Part of a small language model's weights: 73.7M parameters, 857M tokens.
Each number is 128 + 32 x the weight over its row's rms, rounded and kept within 0 to 255. Layers, rows and columns count from 0. Numbers have three digits each. The size before them is the row's rms in percent of the matrix's.

# layer 3 MLP down (transposed), 2304x576, rms 0.00682, rows 832-848, columns 0-191
141:096201126180141117137090177079154119096121121087105106180102170111111065160140177149167114078138114138090171080107128183125196128150131191170087128146134108092098146075171130104069140187126070126120101143128110139123106129102115173161125108130141147120089117116158168179124184137133111135042141126166132080145181157118153092119147079121132112093127126127112092117132122128040085143209115094092090122141097150192106131145073121173177138129105106156077154163079136130159121104117119107057117107138133172128145152186180105105122124039143134152125144175113117141067149113132145169
069:183149121185118098165192100141188113120054093089144137169130096138148144133131153092117147094129128152108105162089146085164133144151170095133133126151161122142101153128174171155169147173110123111156107079126145115102171079135153203150125144078140166133138139091131164125168069113141114135104149136134146099093204136138152124128130124215125134060140078144094119098111198109115147098144101105151127096133123084064146175198130125115152170128142112121130115133153110141202100136131087080127133128095139122135156087082170144107100212128128187106135104186048124131157137101105161072
096:098158121140103153162185082140116167146034130097101207113160091063128150132116087120172132106084114105051124117154163167130106136101125207132098138135143150150101112138188149100149153108141128100135098161111143139183072132102121197105094071141089153094104173144127121156174088124148143141154096080099169142054143115143155164152041143146163133101100132124087139105139096124136099105105150129066170084141131146087107180126118133147107142101142106135099157136137077110110138156135186098135120143137101097136162132124133134089128155148123143114177183085082140105131070136124087155
130:156103133161089153137171118073123119189075143122113096102103119085130142134137115146166125126135131118138136137100132117156143159148118108136092150214085108103133093128186136161117164202191168071171073119154124108162132136091148155153147161123132111154137119134174145110099165100124124115140110134153091124239135146157112187068086138180066145065137115112172153072119110148166067148129117085113049144134145133104132146150125186104159140159125078166104139164177103089057126069157119101134144133098135134105061104146166086111122084127041137082132128122097116144113186089118166149
189:098141141094176116093125114162123133160057134102107149139153098112108175090085121134166105077114052081132077141093100101119095151121091143105117124176127137139117105111079118191081146112183146117110124147130135127135207138193161108139142128169113169126091103102132098132185145102159116157071075096116071111117164103074105140129132156124174079147166103154167114139156078146194125178109116178128104158149144095074077154140116107095129153101155157086153072131110050110133168134110174114174127098103121152139148165138158070139127131151108114156075085048167075193144148083139169132
081:135098149152109169104156120101108110187122116142102113101174201129098077098101136142097123129111139124130058168097146105109138086119122120173137193165135130164178141128066106078159138081118099124129058171080133108109110100117194115102070130122097157114177122120077131060114064135132120113065128114100167138140127131137172142106136098099156118168165100126109077116141134177178164138109143109126111150105113130120144113108183108127076137116124106112207121091082142089155107204144104100182116125114098138116121096147113170087135086152133103161093148095218170143104092107105145122
069:146103178099123119170101138102147111182120115181071122176133123128123126102092121156125111154120093133134043138125116092142082114154143099089115123118158153121184120169111144104078069080110143130147188096151105134110140043075150100067094103163118133114097140095116063057154140126163135104127145151140187188092156167137123102125148107197146136159124068110076114081051154097151143125104105119132128136166134175185103178079082145096148129136165110157149161155214108169129155117118070141153164100159117114110151070111152153098078144146118109123110190063091111092096133150103131101
067:082121160142159165139074096123185127087202145104152096145205141133095120123100144157117197160148128152126131124103155206136161115109144078076093193188132109129161166154178124140076143144135053127126103154175095103136123110119167110045136144137147123123117126160129091091158162117132148108154129134116202150128124117150147060180114119152019083102108122141131158154126159136130113169154071102111129188117104148157164120098134108140194123113098097091122186162130138138120154106179132094141201098134117128139143145145158077147114114109117160111100154068121172094107139163121117100
097:151158098165180165134161101139152156152199118094106195134115121153068139122083133176123129111087124157124178118119141107131146079101148121148107119095158167107183102119150148143149077131086073152075177194093136118127102094099099044148104114170081144079100127090072108050116099123114117142098111179115209150107118087129122098145129130149133163103063144144180107109142166086111108124147101129217121115115113146131140117103163178163120136092091104120155159156175148073158187147090111081167149091114141134125112111136088193084159101064152130138083083203056123110119144145112115172
103:134155111111112148108103172103092139139077169110133119129103135122135131159156140161157082155097106136125108119165086129171089102157169088135142086182139120119131123157142119158213131166104117075104159091192036115111105056093131157153102090094137157092062152105114167215179125128056143122162093098174096085223144111133145087153126152172080193119096142144146130090120092119174095108086061108107095143117119134083116133097124123119117106118099128106069108170152108153129110123141141072180150157141107128112088154237164118169112087137091091108190121117100142149149149096111156123
131:115187152119155092131107077153107111090148150170099060119178091144093106115138055128090112124137131081059149135060125081135093119141155119121160132164112153143187117110144105111122083139125147158141107058111106117182124056223132093099139178167116066147131087150067110114069131100134093084176102087152127173089135095103100125122148158118179119098096158119107148157138127147142161181116098103187109169161121153110106151098152107160111142130152128108148103102122115086181177090130122142177115119139105103133145110134154178142201139146138056079099122147119169145166132181164115110
079:139150132111158142169111060140101152151175177126179158147125140137092161137090141090205140120110148112136098131079176152088108110132143120093097112198127075063093034104105161159120110113144091096077102077130146162149119175095157086183168120119175150098106148142137102119128174093147130139140131152183109088099119167093088134165121162145201163125167179095144070139124141159116079161155103217081141114160097157116117154117109166111133136128168086119202127136117073072100151106135142183115051088155124099137148076128131140097091164105093089134149180101087114150154105102099101060
065:115150129108132144103108115179131114218115126134086129134143075195154118117117120130062167112097105161066140136180163121122178113107142142135112133128178118070119097138063047168130178145141105125113095103101090100063188188125109130213108128164189117163142122199137124118083139177088097167178147172137136145086095113173139089164166107179096128137093153110117169105099095076166154107151087168089123128101074104116140049141128091121114135079119161131099155091131082070114107094152135141187097091140164175098106219132154118089137129154048094132149153159111165120133117145133125131
080:119100091116112108142129124115129111128155161106163069165050138108130139140132122149139113158200133185136101148130064129073133166096120106141152177154120106089114146156142111165150165119106129197093169149158085155122165132074153174138157124099071131149089145132054129165096158115094112074118102162138122164132113173182105206174081061124073091150181032138081177123156129099153152055121158139152145108111110066110099096135155146190140128080135173188138105105115090174120128112081160153114148101157117152139106132115103176160097149119139089122179139086143109154164127149106131100
119:149190100189115131172147140116153119116137139063123136108102150168149086097124083163146136121113098099102123087118096129149126163155118141146115164184118120114124061097139116110177169083139127077136139135149106068114064074128143134123136153140160118148150103165154173194112100096137066062171103129101136177115179128091124043145125123129144144095186147106179113117122158148138155099132163127123094110140135170136095096099160098165165147097158165159119140173195122166169115103106130127096167062175094123119124185154096203104134170096117182112132167129123100127134164130142125164
065:110168112141126183106137091143134147129153119214126125123080142123153106165161102161127111090150149058124079107120145192075181123157092103092103117138150133083139116097103118149090079148122122145128142105182127183149118130108158089102090171071175122120098163095129158221098174101075144217128102108131079139142124157123166083153140105055116103105160128107136102085131131098164072122120174135160107141200134120111071040101118131126176138172135123164165114116104105131128148127136153157107132174159168178169065100137112099194104089163172140123139169081119147133127103088156133093
089:092108116152143140164117142168118160128112130100082122144114081142153169114089054110114090174132107120142132124116107115173136125123102115113147112111095079132134121132104099114125117150133144108147128122165120120107130070093094153135159140081138126054074150074123134168131152161200147120197171164082160132154078182126121190128102119147145185160180104101103139154128082149113108067074125083105140068069108140173137150126120149114186148145127142176141073112177125179143120131114116150114111104198150086050123077119153146138148185182112101114103136144125095103146174150085092104
# layer 3 MLP up, 2304x576, rms 0.0177, rows 833-849, columns 0-191
069:098134142121155172107052135087063145148200144162130137070110162118126170112129116144119110154125129206150161111169103133156071082118107120102088183126057147091162112143108108125111099112119147150105127191148121106120119196125081098126140063103140115132127088158166086109141122105133039077133085126148136136143135137148112178144104140051120115162116127118153140135121130144102057185112091154083070117140154122181152132082113075129127124114077154176120164135137132104087141107097140154102115109082141140116139188172106154120043123183156111183098101113168159130112069171157104150
107:158132080126110082103152119195136150121144131150147110145037141123085134112158166150127115183141123120082128149128139175137130131081122169190161123173098127073114088114164108136143109099105198151155122122111173150084109147131076103152078158133096153195152132095143082093045192125162126105136166111081136166149124124090122133090144142102116144145128110117174098110188118127211094078120123156139103159129159155110134099108116098113125109105137140110160143134094169113116116112117089177137126168074119168168114145127146136150149117129163096123064174112160137158135149136184176166
152:154148129107096146096154155128119187074081107088110104120095176127132128147153085099138155113138154133143137101154140150122107137148180177158145074186144142112122140196157127129209171155119171137092096104162122109144158123165073163136064173114102212142143143115122163105101098113190112096052144106100154095209150085114219153100092137145110125104115103139068113132110083079117165102112122146160083131154093110190158082166087131130124152144125182087059110112159071088145137153094123161110122200105150131156142150160116137139097166100103152140118172133122078081150142117153105161
174:135096174129115137104189088143141184124157151112132129106074143135116122122085135176125134083181200127122114143056111111148100140115169151133145071120184124154086116155113083147108102142084133178119124129132164096119198092174072118102108117161125115135145120155129091177108115153144119125131163140121129101170124107030184219051132134207170195130147076197145237112140075087149178107090172178098094136098160075153113123102124131158145118185149086096146127169161134098137057138085088054169132128132137096124142130111080149093111060161199139172163095124111104095114095156140168102
077:168152145120144105157162125129104159075146138074121148153109181062088098105136114170081146055134095140124147070069150082156121084137150079138094115079123108102157079148243106111151102134142094142167177060175193073137171127102119123128178135158154146109095120151113170177150149143119153104104100151130134088147135074136074137152136111086122102109088135113118111126128067154153180124122124144160128089135079127126183109142107162166163177114050106108128142146102098135093115107157162112111122194185133120072172066117064173131127185126111105122122105175041124094094147141119106117
074:114097120165117135104155109145121143144143129093157124103140152151197087156120140129136167141124108179089237116096165106135176138103088131137102146126139108131093144129129152175142161174101097190139122152122166138097082178186120162152135181134151163136201093096119116171136125154176062138123146127142059086134121161160111122206145143106072103106104111128184148088157130122108126145112166136125102146116132096088137098178198136142124019114123154128120147147134139198109152116064111183124109186109094103174099147151137109157116139083144198134073030169173138126126074115181117095
066:086117187135093111153165171132087133186103114152115145065099133137103123098184111168081168101089108167129100136119121094096156136148093156187144080098095122177112104167078109126119139156141176151126155143153181127121157125142119139111097148148113120157142091063147157157095107124122158120112132188103093135132135125099079134162143099119111152193104124109114089082144132139116116120161145183141074152170138069062127103099083172113120145107106151118113085183073181053147111096111135107093047103185122140105134131164117182133177176161170108124143084119117101151160092113090117170
146:116121119135108167130127078129144142146142099134127174109153084195155107140106170176137135101075125125130140111149127184116131128125116158121095098132125167076176135150116100152167099099066117149085128148129138153197182098136140185086107127178102151124119137168091128165154105145118117088120168085135147059074166145120189115087152114132106157111090152137072169117118167108133146093110119175121097123109105185076146120158109149145162104163145121150132128128210110171126135147164139164119092120161124091093123155177148126079123137098097104140085118104136093141122108141093126111
104:128116147123072171125161121130194159082101106110126167154144149074130097103129061148165133151153139080156096099130074162082170145196150094124142089161107136087116084142089166122133154165093110141093069161132099108150115078177133147077157121093139104112203096122078165140094109179163103067101131058131119177169155146130209118094145108149157138146182095116069156161113114106120142151101149177141052125146111081153123160096099126128083106133139123144126146098125074090144122136133168160166121160173167127101113099126129146119062092147128160148083149156180115142094075145103138139
151:166150145163073119112107127120094138131124087130095072101110191165086116136097123147160083046114142155112131140160165128195084155181152203139158087035110138154155131175128098113148137137185079143132129120116124141081122109092132196112162111177104096174149091118102176163149045141109129130116086144134102118198122067126179162132173141148089116132180129155107147148115139161148132100137173162141124088117158085079128155154114188177067092084072166077136121128103109061172085172086154128124134207113130104099201149117136110186125152095156176113137153070118108105163101189143096075
083:169089160119128119145112116174115067117073208102181120115125148094183118141157109122062089101140122160081066112122114145129117179131134151131100150155135111176122162085125110099077118105146114151120088128120160111125052161123083132188133116134122057098126167127147100129109112148109172130193116188109155150158080136150153126099127130131119107109125098153104124191131128103122180113120139058175158153110123135117194112165147129118052187193121144090143116124114129098185101129116128088167172114150059125146137176200126112147149143081174186093117184099137132142109146118163123159
064:164107052124115149116171153108136146100149099125170097135152153102056148090180132180140079109144144074167125109129104113100100079106121114144100124142106117141129154151164147128090132160067107123159140153154166121163128112171153108073145095097102138141114138136073145177148086168143086104116121165161114068125141113154160106129087120107108189095112104134092113218101145166159097120150181077168194125119170137096165147149178150139143132171167142094122200122064158178149148167108123158098044140092131102182168162120123114175174142146143142130105077090117128132150072118161099151
067:139120140164132113145147171104162078122143113179186174137217132146111152104168097107062134124088199116141147110146159103105092108214106152140113097099127109126150131130092117108120100164091139101144061102211163114136085174152156134166104058135113170127120183118120090079163105088151105155128156160160117105138145118095170130072103147123110108153095174150188069128148150126109129167125125094125112153164148183132137197110121118114155159108110102090103156089174184089161145195191108119117174181072110140143139104106141093068177097116099147140098119155076174128124151086178120096
115:106133140115162152092096170169164183092149124209130132158153060142121139165157128085072129078116131109097137140087132102117166055155120124111172130111063139133129168125119081154113095136088069154155162163103127083093161116190102144164169089147116105146114143113162064104160131191093123086138190136095121051102146153170159089127149133133146125123097089174129108141140091132126132115108134140122201139149097111092139027097106109102096149140117106136124167138098121062122085196167153123116099190162103047132140097090160165173150129163085136103070183177066203077136120156116169067
062:169124130139119110141092117101105102115146122106125068172123117118121160122112132072134117202107088109140168164109093126146058124118219182119152101124181091093118147155092138114132201096084160151154117162062084083120119146152080148168121124209086174114159135163192166109154130106162026103135143128078181139065095094172095153173133114117138168156103115111186116107115118076104152157169112128117105104125080105148138198133084165128066130140073109154186118089168114110145059129145085064159151102141065126057176096120159140072167135130090112115216108186121109151172192128126114182
079:118145103096143163148135109101173109094086078117131140086112185055149061090123210153110138087133153144119182160165169171130123133141136140124062123156103133155127153122188113125055072159126194151126143110091100087126056209199044102129135141114133146133149112115107114109118132132074120165070138138107136135126151082146135143123125107120185121120156188168127161152116138131094119141227173128160071172126124144112086108108142166159093113144164166132177070106123115111125150111127212168112120174065114194135165150115126135143103137104153117188107085148167134098120116084146107142
115:144102121107087147121131096094140167121078098081111139145150159141121104141104119149137109135078167101118122062135142070172084087205101119164126117159179144123132205093111122055122092119119139108093126155160119141083134185155109141106159171181134135196189118139085148138134115124136147151119132105178169183106127104069135156098109165119083067127074125146118130091115139083119162077131095149176132063070066132069159167176095170088148181174087142134093131151114119156136079105138143077200188181126165148125159118057082122086116140145169177187192118149137103134118151131156130111